Part of a small language model's weights.
Architecture: RMSNorm after each block, rotary positions, no biases in attention or MLP, normalized queries and keys.
Training: a variant of SOAP for these matrices, 144M tokens.
Each number is 200 + 30 x the weight over its row's rms, rounded and kept within 0 to 999. Layers, rows and columns count from 0. The size before them is the row's rms in percent of the matrix's.

# layer 4 MLP up, 256x128, rms 0.195, rows 241-255, columns 0-127
110,225,231,203,205,264,201,138,172,199,217,185,159,196,201,167,213,199,214,165,164,182,169,204,131,170,197,221,263,208,275,178,184,183,182,187,134,187,197,211,188,122,194,145,225,190,198,168,235,193,140,177,193,160,199,161,255,181,205,236,264,160,158,200,236,193,194,203,234,234,211,263,172,205,153,188,217,227,197,212,195,224,246,206,227,214,224,154,203,197,206,156,202,168,224,224,186,224,229,201,202,189,199,219,205,194,232,250,181,206,240,192,243,152,156,211,181,189,252,195,207,236,215,202,207,243,196,201,216
098,233,242,209,221,160,154,239,190,225,223,190,172,246,151,166,213,135,211,139,193,160,229,190,224,241,215,203,225,189,195,256,201,205,220,190,201,168,215,206,255,181,202,238,235,171,178,259,198,176,201,201,193,224,216,159,190,159,217,192,192,215,216,188,189,221,221,131,157,197,250,167,198,207,160,169,174,232,223,258,225,136,170,174,244,187,184,233,173,170,147,258,186,230,174,244,226,189,196,182,193,166,203,245,219,180,229,148,219,250,218,238,205,229,196,194,192,173,173,135,199,209,170,173,207,213,196,193,223
113,242,200,199,172,184,217,193,182,185,187,192,240,191,190,192,165,206,187,237,222,209,199,214,198,192,176,244,225,192,201,231,193,183,220,211,170,190,155,187,221,183,157,120,206,142,226,197,198,176,201,186,204,208,195,235,182,200,219,183,205,161,273,167,261,218,201,239,184,177,256,209,261,230,157,238,185,229,236,213,231,242,161,187,241,260,204,201,189,199,215,213,209,179,240,189,198,175,252,193,164,268,182,212,172,144,155,141,258,220,149,189,243,202,221,241,164,163,177,201,258,210,219,186,228,148,173,196,196
106,211,229,122,162,221,149,202,212,226,203,218,207,236,197,222,202,196,192,217,147,206,187,203,256,141,194,180,222,150,196,136,182,212,173,130,181,198,200,194,168,219,229,236,213,199,217,173,202,239,211,228,162,227,156,229,212,179,205,210,187,208,194,166,199,194,170,194,181,209,197,223,208,215,218,176,175,154,169,200,207,254,177,194,194,267,237,252,207,167,199,190,190,212,181,164,163,184,205,186,248,270,191,226,205,232,218,168,220,153,229,160,201,222,306,197,215,224,166,201,244,178,194,172,200,195,177,135,237
103,183,155,209,242,212,152,184,186,196,191,215,210,122,211,180,184,185,198,264,233,245,215,191,238,192,176,197,228,243,218,201,218,206,228,161,202,165,137,177,232,228,211,242,234,190,226,216,157,202,200,185,181,191,199,227,188,212,148,207,204,219,185,219,186,235,163,188,239,187,170,244,202,142,199,163,184,216,221,225,140,151,176,202,154,195,204,205,208,223,151,222,126,227,140,194,217,211,105,167,184,205,170,235,217,216,234,193,186,195,173,176,148,159,175,175,210,217,229,225,181,185,190,183,205,187,185,127,180
107,238,161,259,170,208,136,196,213,144,238,167,211,178,231,188,195,205,210,246,217,169,152,222,236,197,221,183,259,263,202,162,252,199,192,213,217,232,197,254,112,201,165,167,206,178,209,196,226,206,190,175,233,160,189,207,189,241,185,192,153,208,225,184,243,219,221,252,210,228,204,185,200,202,151,179,223,210,190,233,156,240,193,177,220,185,156,178,202,222,266,214,228,157,204,138,227,192,189,212,218,215,255,193,134,194,215,177,188,243,245,231,203,242,183,204,222,184,199,191,199,206,155,188,212,202,166,214,216
099,182,181,205,153,285,216,176,143,189,195,197,208,213,178,231,219,150,173,254,168,255,212,189,120,182,234,181,209,179,197,201,190,243,209,172,200,143,191,177,182,232,185,161,142,254,202,205,155,195,219,240,197,213,223,205,176,199,214,165,197,138,152,253,180,226,223,231,144,209,191,180,198,206,168,219,162,141,190,189,223,229,200,132,230,172,223,201,200,173,257,227,157,168,195,193,210,164,207,218,208,198,192,191,143,238,218,209,207,165,158,188,189,170,172,176,169,214,207,182,232,202,216,239,219,204,165,191,181
089,203,251,138,183,247,263,251,200,188,220,167,193,164,181,194,240,224,250,192,204,180,210,188,215,222,178,183,189,192,200,233,208,208,204,168,221,179,211,190,161,219,187,248,250,186,185,188,207,184,231,258,150,241,211,193,203,223,199,235,199,255,175,210,211,207,118,177,210,202,224,115,212,192,220,202,241,226,176,176,207,228,233,219,213,226,184,201,218,161,138,219,143,183,152,217,206,207,204,164,185,191,191,214,134,198,223,198,230,156,231,167,212,198,155,162,201,171,215,215,205,217,272,201,161,162,223,229,250
082,216,220,203,170,210,263,224,164,155,202,235,199,236,237,213,213,184,195,166,197,215,191,170,258,163,215,167,191,186,189,213,174,156,223,210,181,191,244,227,149,229,217,182,226,236,160,161,162,196,273,212,201,187,235,185,207,189,185,244,156,228,199,167,208,222,152,227,240,175,108,132,254,150,206,215,270,200,241,140,241,224,203,171,220,236,205,218,207,200,227,172,200,150,165,183,207,162,197,180,199,229,204,211,237,227,224,207,200,213,189,200,188,208,219,206,222,229,207,198,201,221,205,245,190,202,184,154,262
096,190,200,174,160,225,189,174,212,257,266,251,178,220,144,188,162,183,172,161,196,180,204,195,189,211,163,169,203,210,203,239,141,217,159,184,214,229,207,212,196,174,277,167,204,174,196,155,192,276,128,211,246,226,194,188,153,213,209,193,194,166,159,151,174,197,164,233,198,227,183,224,180,232,137,209,165,227,195,178,223,183,235,225,202,181,184,234,213,191,200,235,239,220,140,141,221,205,225,222,163,215,163,146,211,205,211,198,225,238,198,190,186,161,189,171,247,220,219,154,161,194,188,200,198,187,195,229,167
097,212,216,191,146,191,206,193,162,189,163,185,253,202,205,221,181,206,177,199,190,240,161,193,224,252,217,170,208,231,219,203,213,243,198,197,234,251,202,240,170,242,207,139,165,206,169,222,195,175,198,196,184,240,174,222,220,212,286,141,212,216,181,157,216,162,212,178,152,189,267,139,184,177,247,215,184,216,204,213,215,237,220,208,136,195,183,230,198,205,190,184,250,219,164,189,217,174,222,184,237,260,212,148,250,179,199,242,220,149,179,225,185,167,189,190,216,203,196,248,196,252,240,209,208,202,188,131,190
105,260,168,188,189,165,212,195,228,167,214,184,230,196,208,216,206,168,147,193,135,239,170,213,212,208,239,169,233,175,215,176,195,220,222,219,145,202,139,202,149,201,213,229,211,193,195,222,174,200,202,220,163,207,176,153,192,255,216,234,135,231,196,193,220,185,209,178,197,174,212,205,164,243,185,225,191,192,201,166,167,245,218,145,159,225,221,210,207,221,147,188,219,221,230,225,181,142,226,163,205,202,214,194,213,208,188,202,208,268,148,178,174,197,187,174,236,264,213,178,188,226,185,208,232,189,275,133,274
091,214,152,205,169,232,209,211,182,241,248,212,207,181,256,146,217,202,290,216,154,223,220,137,223,182,189,229,186,159,218,162,196,205,189,199,180,207,127,257,193,191,179,164,177,198,239,220,182,188,216,179,199,220,187,211,252,132,192,195,174,188,202,170,191,216,201,189,205,194,186,197,231,185,139,192,206,238,242,243,229,221,206,251,207,201,164,204,172,233,169,196,223,231,173,207,203,202,213,129,227,215,198,209,207,187,211,247,216,220,143,190,234,241,112,174,222,209,240,188,223,229,184,230,197,248,175,172,221
085,258,212,259,186,198,181,232,168,203,175,234,218,182,184,153,183,203,173,179,200,171,201,230,171,172,220,196,199,182,172,184,132,166,192,200,197,191,195,177,206,272,172,228,231,199,176,170,177,219,221,154,197,188,141,218,240,184,248,198,245,191,160,183,177,154,262,207,226,194,182,193,225,175,199,176,188,248,179,166,147,230,194,236,175,190,163,180,155,231,154,264,202,198,156,174,207,228,194,224,162,146,220,222,248,188,229,210,206,187,240,177,213,131,221,139,239,266,169,193,212,194,167,202,214,195,194,186,186
096,177,209,191,201,205,189,171,239,179,187,188,213,192,180,199,144,201,150,203,208,183,167,148,200,201,205,219,210,189,225,177,229,186,173,213,234,190,257,189,178,149,223,247,195,176,254,225,212,203,241,159,208,184,222,208,194,197,121,160,190,201,160,191,191,139,148,203,185,148,193,211,165,180,221,246,193,247,211,184,253,274,214,201,157,196,197,217,214,151,213,237,267,168,174,196,181,149,231,217,205,168,170,208,261,157,209,207,197,138,214,174,188,182,189,242,200,219,207,145,190,168,157,185,198,243,187,257,190
# layer 4 MLP down (transposed), 256x128, rms 0.164, rows 241-255, columns 0-127
120,177,184,209,183,209,259,183,169,156,173,211,197,221,239,184,224,226,171,205,205,209,228,199,212,230,156,221,202,222,224,208,177,186,192,152,166,240,156,255,231,209,183,169,172,201,149,214,265,202,174,178,201,192,230,218,249,205,176,211,201,242,198,220,205,193,154,201,224,192,164,224,160,195,220,261,171,187,175,269,189,193,185,186,219,214,295,173,200,180,141,214,253,244,211,232,166,207,248,195,188,179,174,188,218,204,251,169,180,247,261,188,215,222,249,271,156,233,182,227,200,178,181,229,219,179,210,193,210
100,200,168,182,198,221,261,157,224,163,156,202,211,210,242,196,184,171,189,204,175,229,208,173,152,215,184,189,234,173,239,206,257,193,235,182,175,210,178,155,235,216,180,180,264,217,175,226,220,173,259,148,194,152,136,187,188,205,185,211,211,194,214,190,292,167,219,235,216,155,212,180,222,185,187,164,170,194,255,213,162,213,227,142,184,202,188,182,180,180,224,218,238,213,136,179,175,258,203,209,194,232,187,240,274,170,240,234,206,184,167,231,227,223,191,161,189,180,162,221,202,211,241,180,203,172,199,208,201
110,225,248,206,207,244,214,262,207,192,121,231,173,161,166,206,183,157,215,151,214,240,178,189,179,196,137,187,182,204,232,148,200,225,201,169,218,191,191,217,205,214,212,195,248,208,195,226,203,209,200,230,180,224,178,215,231,223,222,229,173,143,212,171,166,261,252,188,181,157,157,262,190,173,181,227,168,144,245,208,171,189,166,225,253,172,175,170,185,192,237,170,239,190,193,177,196,210,175,238,154,181,210,189,176,175,204,225,245,192,161,267,192,213,214,265,199,155,170,204,161,218,212,182,182,223,178,208,225
115,231,180,171,176,202,223,168,205,130,241,146,229,211,246,182,197,161,160,192,180,177,211,168,177,171,224,147,213,210,179,186,178,226,206,200,216,184,172,192,239,235,169,191,187,159,161,154,190,226,142,141,178,231,191,196,241,217,154,196,189,131,228,188,220,225,203,240,147,202,236,180,190,145,217,165,198,165,229,180,224,264,205,188,163,219,198,218,211,212,248,191,241,184,202,147,157,209,176,155,164,238,225,193,179,183,166,216,194,193,189,145,157,196,199,189,182,210,183,192,198,220,220,203,242,259,194,272,190
104,241,192,242,233,184,173,198,228,171,247,203,183,237,216,156,191,166,124,215,194,164,162,161,238,235,163,239,172,165,179,197,128,231,191,184,171,218,173,193,204,177,168,224,243,218,198,180,146,205,202,204,183,203,197,217,175,237,238,226,191,193,230,198,178,193,212,146,197,173,157,236,240,174,205,101,234,225,153,211,220,230,228,231,240,218,258,199,186,236,220,158,196,157,196,146,236,188,141,194,224,175,197,200,157,224,192,237,200,237,161,203,179,206,170,187,198,204,197,188,222,209,147,214,180,185,219,199,171
093,190,166,193,175,130,157,222,215,178,211,143,154,198,226,210,203,182,255,179,179,153,185,183,160,180,167,143,207,241,198,187,194,225,218,183,229,212,205,177,174,166,176,217,221,189,153,245,177,223,194,207,149,218,251,237,192,199,232,207,180,209,212,207,167,187,179,247,238,183,178,232,172,213,179,194,211,192,204,184,115,227,150,239,169,173,183,181,238,196,240,201,252,219,222,179,221,175,175,223,210,162,210,154,207,180,184,190,217,259,224,274,190,134,194,241,178,176,193,220,177,205,213,200,239,238,144,219,242
100,257,153,220,224,220,203,189,222,231,196,218,207,186,159,203,202,250,202,185,180,208,225,177,201,222,198,206,205,168,176,218,143,180,189,239,157,179,177,178,205,232,197,202,156,233,181,192,196,204,204,190,199,175,231,152,241,165,183,192,221,200,224,215,119,221,200,237,187,193,203,237,186,186,192,184,202,150,192,232,255,299,211,220,221,203,206,204,154,172,243,200,158,197,180,246,172,225,177,229,228,184,144,124,181,225,202,146,197,141,274,205,220,198,207,234,213,218,178,229,243,213,162,174,163,226,188,154,159
096,239,255,133,219,165,216,146,201,187,183,104,165,239,215,264,197,156,238,212,192,182,165,212,222,216,224,192,194,217,185,201,227,191,195,220,201,140,148,229,200,229,218,200,158,185,179,227,221,208,179,232,218,228,175,205,174,198,169,203,195,180,245,170,219,223,205,170,191,239,203,182,150,241,171,197,176,275,203,185,225,165,184,244,207,210,248,176,184,247,209,240,173,183,251,187,218,194,152,172,218,168,221,202,156,226,186,203,189,195,235,147,229,132,210,215,220,228,188,203,209,172,170,258,190,205,231,199,204
097,223,243,185,209,179,168,182,193,248,205,264,184,213,209,214,205,225,199,186,198,250,213,201,203,203,244,274,261,182,219,188,208,253,166,182,199,218,213,174,208,163,224,226,177,229,228,238,198,206,174,241,198,245,170,185,183,157,222,171,234,193,249,225,199,145,187,242,147,214,217,225,192,243,179,186,217,215,211,211,199,202,180,229,219,177,191,221,254,211,205,133,197,157,265,194,188,207,199,219,183,221,199,234,169,159,186,158,203,186,195,175,205,185,239,224,187,206,203,240,220,173,148,302,197,217,174,224,118
098,229,186,128,168,206,164,230,197,201,184,195,219,194,167,212,219,188,250,227,196,250,156,186,203,172,194,212,187,187,153,150,258,225,180,195,226,195,238,232,197,163,171,268,218,218,172,131,217,197,157,200,201,188,161,209,204,258,155,199,235,201,175,225,235,189,186,192,171,179,226,215,185,181,185,150,237,132,189,199,173,177,203,215,195,224,179,243,171,193,232,193,193,285,271,248,221,240,138,197,267,246,201,175,247,206,212,182,195,202,158,208,216,193,207,196,210,198,203,199,231,230,182,209,183,228,190,172,182
112,177,195,180,174,199,192,190,206,117,178,201,214,147,231,162,166,169,231,167,210,169,236,220,197,171,182,147,204,201,163,206,142,203,163,203,173,179,201,237,205,184,201,121,203,141,186,180,173,209,206,211,151,240,199,231,177,207,228,208,192,222,141,127,199,243,171,195,177,176,208,179,201,213,201,203,218,194,201,187,174,144,185,246,276,194,175,211,161,155,196,175,179,267,271,188,160,248,221,197,230,203,180,188,192,197,201,215,232,248,177,177,215,142,186,218,210,167,173,164,174,169,208,210,164,207,178,194,196
101,225,240,250,172,182,218,191,211,234,162,223,198,201,220,203,220,241,210,126,192,176,237,197,194,232,275,202,229,153,178,180,182,220,173,178,219,230,197,249,190,193,198,215,198,213,220,211,269,220,184,171,219,166,226,196,214,229,182,225,192,207,212,203,167,150,228,208,205,194,140,189,213,209,184,202,199,219,135,167,205,217,168,263,214,123,271,202,223,199,200,162,226,206,220,194,185,149,195,125,147,171,231,184,189,190,181,150,170,203,229,194,243,208,163,210,218,172,140,198,214,229,172,172,133,200,191,201,187
085,216,220,182,209,215,202,222,181,138,241,210,140,220,223,180,200,214,220,192,170,210,178,170,247,187,211,203,154,213,181,187,123,232,194,173,210,225,207,218,205,170,209,195,139,238,216,211,180,206,148,180,172,281,239,148,172,228,193,244,209,212,251,244,240,202,247,201,171,185,187,204,209,227,210,138,176,263,255,212,216,200,182,261,179,206,222,187,254,235,165,210,210,129,225,141,198,211,151,206,202,157,202,233,169,189,220,199,221,230,136,236,219,197,214,194,193,220,227,190,203,198,228,193,185,206,195,190,169
091,231,250,226,225,277,161,196,224,213,194,169,244,173,228,244,209,176,233,184,198,204,175,237,206,181,224,253,170,194,241,216,238,202,218,184,235,184,207,177,192,209,180,205,205,199,253,210,225,182,235,197,219,200,230,152,141,164,194,207,203,207,209,252,185,141,229,222,249,200,230,160,175,159,262,256,214,175,185,244,241,182,216,212,221,189,166,197,167,178,173,162,224,241,188,150,231,180,219,166,188,280,164,228,192,191,219,198,205,215,200,166,226,211,177,213,182,139,233,241,250,235,230,210,206,229,182,238,206
098,251,231,181,161,194,172,252,137,143,221,186,184,175,226,112,233,143,183,148,198,220,141,181,211,173,214,167,170,178,274,176,225,200,226,217,157,222,224,190,190,147,196,210,179,230,204,207,241,281,171,197,216,235,190,175,207,191,183,172,258,157,218,206,234,206,251,185,228,175,224,207,213,220,215,210,222,224,220,236,145,175,150,202,194,227,188,207,221,194,262,225,247,194,160,196,179,160,148,208,206,227,202,218,167,190,178,196,167,211,152,169,196,206,182,200,195,217,192,195,185,203,205,204,211,215,173,175,218
# layer 4 MLP gate, 256x128, rms 0.186, rows 242-255, columns 0-127
100,247,301,177,192,166,255,242,172,263,213,205,194,235,154,177,219,164,207,192,166,227,199,201,222,216,171,170,247,203,157,207,173,196,217,193,225,176,229,185,209,206,208,228,197,218,205,220,206,141,225,179,243,174,154,187,207,159,224,174,240,223,208,155,170,178,213,207,198,165,245,182,197,156,159,240,219,224,233,153,182,189,196,186,183,231,206,227,168,136,169,216,156,222,235,207,230,149,210,175,192,187,199,225,193,158,207,213,203,270,178,207,255,168,209,135,224,167,155,203,200,230,207,207,217,207,243,206,183
101,254,217,172,150,232,250,202,165,278,224,262,172,206,197,192,199,186,201,232,183,178,144,193,237,204,238,197,178,187,232,218,204,230,197,219,237,255,203,186,246,197,172,206,163,153,208,187,187,164,138,206,177,244,171,185,189,174,231,159,168,214,211,212,231,168,190,213,226,204,156,199,263,239,227,242,235,251,196,199,238,217,181,226,262,231,202,182,244,191,225,207,193,164,210,223,215,173,206,209,183,222,207,231,178,159,188,224,195,233,228,230,248,201,199,246,148,195,148,231,206,233,226,172,168,209,216,251,234
097,170,210,248,148,202,197,246,203,171,203,186,194,194,186,177,234,202,161,214,146,196,211,225,157,243,175,165,194,186,253,131,224,157,190,180,192,252,205,186,219,237,204,166,211,237,231,227,186,228,198,163,268,206,193,149,206,171,196,193,263,175,183,183,206,198,132,253,191,216,174,198,181,241,198,177,241,173,130,225,239,200,167,155,165,173,223,209,162,237,274,164,213,185,209,210,245,226,196,169,212,222,224,207,177,202,204,218,208,124,180,207,209,267,203,213,191,240,204,223,201,211,171,179,212,193,209,184,218
102,215,185,235,159,175,206,236,219,224,176,149,185,234,185,247,225,221,186,176,206,165,193,187,152,176,220,207,187,151,154,226,210,182,210,173,204,191,224,199,237,189,193,210,211,214,148,237,200,133,212,185,220,202,174,128,172,241,239,211,195,185,191,198,206,203,209,174,162,259,171,175,209,216,189,189,154,165,151,129,152,226,235,192,192,216,264,220,196,180,229,145,239,227,185,182,205,179,248,197,213,199,232,162,186,234,208,237,192,187,241,176,180,176,203,240,187,126,190,222,212,219,233,209,191,183,174,294,218
102,154,255,171,205,160,202,234,205,232,192,213,215,234,192,188,238,202,183,212,181,167,212,163,161,177,205,173,180,201,160,240,170,204,173,192,201,236,177,148,165,213,230,244,205,177,174,154,209,226,184,231,201,212,193,167,213,195,157,222,220,191,186,213,193,197,185,160,153,247,218,192,233,291,252,207,216,205,165,147,185,180,203,139,190,171,233,235,209,203,194,209,134,167,213,287,196,297,185,219,204,220,194,224,224,253,194,187,145,152,198,188,201,168,218,189,238,210,182,181,183,198,238,215,196,228,209,167,194
100,229,170,223,188,207,151,219,233,240,174,195,152,193,219,154,231,232,178,220,215,185,200,205,184,155,218,205,170,171,197,220,218,181,191,222,155,179,242,163,202,173,216,252,157,197,208,202,217,209,180,127,265,230,158,237,214,194,218,183,200,192,197,199,161,160,230,194,201,224,239,207,168,205,205,200,176,159,200,199,149,232,200,226,278,176,232,216,210,254,136,207,193,178,236,241,232,186,226,200,219,202,187,249,174,219,219,179,186,242,191,167,253,160,211,131,162,156,190,239,233,234,227,198,253,217,236,167,166
097,143,169,180,169,202,198,166,159,257,182,210,202,198,209,213,217,163,193,270,202,226,155,186,202,227,187,187,192,172,190,170,150,213,205,209,232,193,170,186,229,136,217,166,159,186,206,225,166,216,130,210,175,199,203,163,223,213,210,209,221,143,164,182,245,233,224,214,218,194,173,247,152,117,205,162,235,208,220,190,211,243,232,234,246,172,193,244,215,224,199,191,220,188,195,194,209,193,218,218,207,187,177,208,183,220,177,228,163,259,175,261,184,214,247,269,193,235,254,201,192,187,205,172,217,253,178,231,157
091,191,287,199,247,224,177,206,162,194,155,188,189,242,235,211,138,183,202,181,253,206,200,155,126,180,171,209,185,178,200,206,291,175,192,195,140,193,226,195,204,193,248,235,162,205,175,216,186,249,161,197,224,212,239,223,232,165,180,191,222,198,200,162,192,164,237,192,225,163,200,158,192,161,179,192,196,205,223,180,189,231,196,217,172,237,155,191,195,200,235,247,217,212,187,229,213,203,246,217,170,189,191,236,186,167,170,224,202,239,135,223,203,199,231,182,215,190,148,203,201,220,184,162,200,222,228,172,283
091,214,185,206,223,195,196,195,222,176,205,217,200,202,232,234,179,157,203,193,241,244,178,233,232,152,194,186,134,260,195,220,202,200,253,198,193,195,180,222,208,167,238,173,159,251,226,145,224,221,157,215,258,204,183,185,253,187,234,170,192,214,251,207,188,245,218,219,171,185,199,184,191,192,204,173,99,235,231,171,256,185,174,200,222,166,190,216,281,227,212,212,174,238,218,253,205,235,140,181,207,193,203,206,198,203,153,238,147,187,207,203,214,204,203,162,201,221,179,208,174,245,256,190,206,218,154,192,228
094,204,214,224,228,219,175,181,179,253,210,223,225,222,194,220,221,237,182,173,128,260,168,222,198,245,178,231,179,180,146,199,164,233,245,199,271,170,238,248,183,247,208,206,228,252,148,219,158,174,206,180,165,168,178,247,186,184,223,221,217,206,217,163,216,210,177,190,214,241,214,146,207,223,228,147,231,234,186,190,222,212,198,198,240,183,210,180,184,211,170,164,215,264,213,187,198,227,233,191,185,219,132,153,184,239,180,187,220,175,169,205,172,152,200,249,224,175,200,165,140,215,236,201,165,206,188,171,208
114,177,265,224,199,218,194,210,126,190,211,191,190,209,141,111,177,226,245,153,220,186,212,198,189,224,180,217,164,197,175,265,245,249,173,152,240,169,201,196,226,199,223,150,214,171,226,199,230,213,255,182,195,185,242,246,157,201,201,243,115,200,138,191,210,211,195,197,221,258,180,230,200,230,201,194,183,207,253,202,219,169,260,192,179,200,249,193,240,184,189,196,173,187,245,185,200,207,171,197,209,212,168,209,196,219,205,187,222,193,229,159,178,217,235,233,182,209,172,180,271,211,178,197,214,207,198,218,178
089,200,199,249,196,197,153,192,227,160,133,215,179,224,171,267,175,183,159,184,224,207,138,271,213,232,247,201,211,221,174,223,172,201,222,232,210,204,225,173,200,276,183,242,263,189,199,237,238,181,187,208,195,166,176,199,162,205,222,217,198,220,199,210,210,151,250,200,210,222,248,192,181,170,210,214,184,164,202,147,170,194,182,224,237,200,221,219,236,193,200,157,203,186,259,194,234,183,196,240,164,207,162,170,219,281,229,181,185,242,227,196,224,139,223,261,175,184,173,191,206,220,196,194,203,198,191,248,218
101,143,216,218,236,197,186,222,185,216,201,261,209,226,229,213,181,162,162,200,198,220,171,220,213,142,253,192,192,241,240,205,241,139,162,180,193,194,178,211,204,156,196,170,196,165,149,197,236,188,206,188,205,172,221,190,171,258,197,220,228,174,191,206,261,210,217,223,139,186,189,162,221,205,170,229,207,200,183,226,195,146,143,162,163,240,201,200,210,226,218,187,221,204,164,151,117,208,226,187,217,203,202,213,203,208,246,195,214,258,202,226,230,214,219,183,248,182,248,168,179,175,259,256,194,205,157,178,148
097,243,215,158,205,232,205,233,177,167,204,255,170,202,259,228,219,229,206,201,234,165,209,210,179,169,185,244,209,229,173,247,235,152,203,151,217,162,174,236,213,208,239,173,236,237,156,164,199,170,190,185,218,221,166,207,240,217,220,257,205,210,164,250,265,198,238,229,214,195,197,191,207,184,181,167,193,183,195,185,204,115,154,218,210,219,222,182,179,197,182,173,150,210,202,197,237,251,234,218,189,211,206,166,222,193,188,177,206,298,218,195,204,173,240,181,180,143,181,223,215,244,267,184,200,211,212,208,185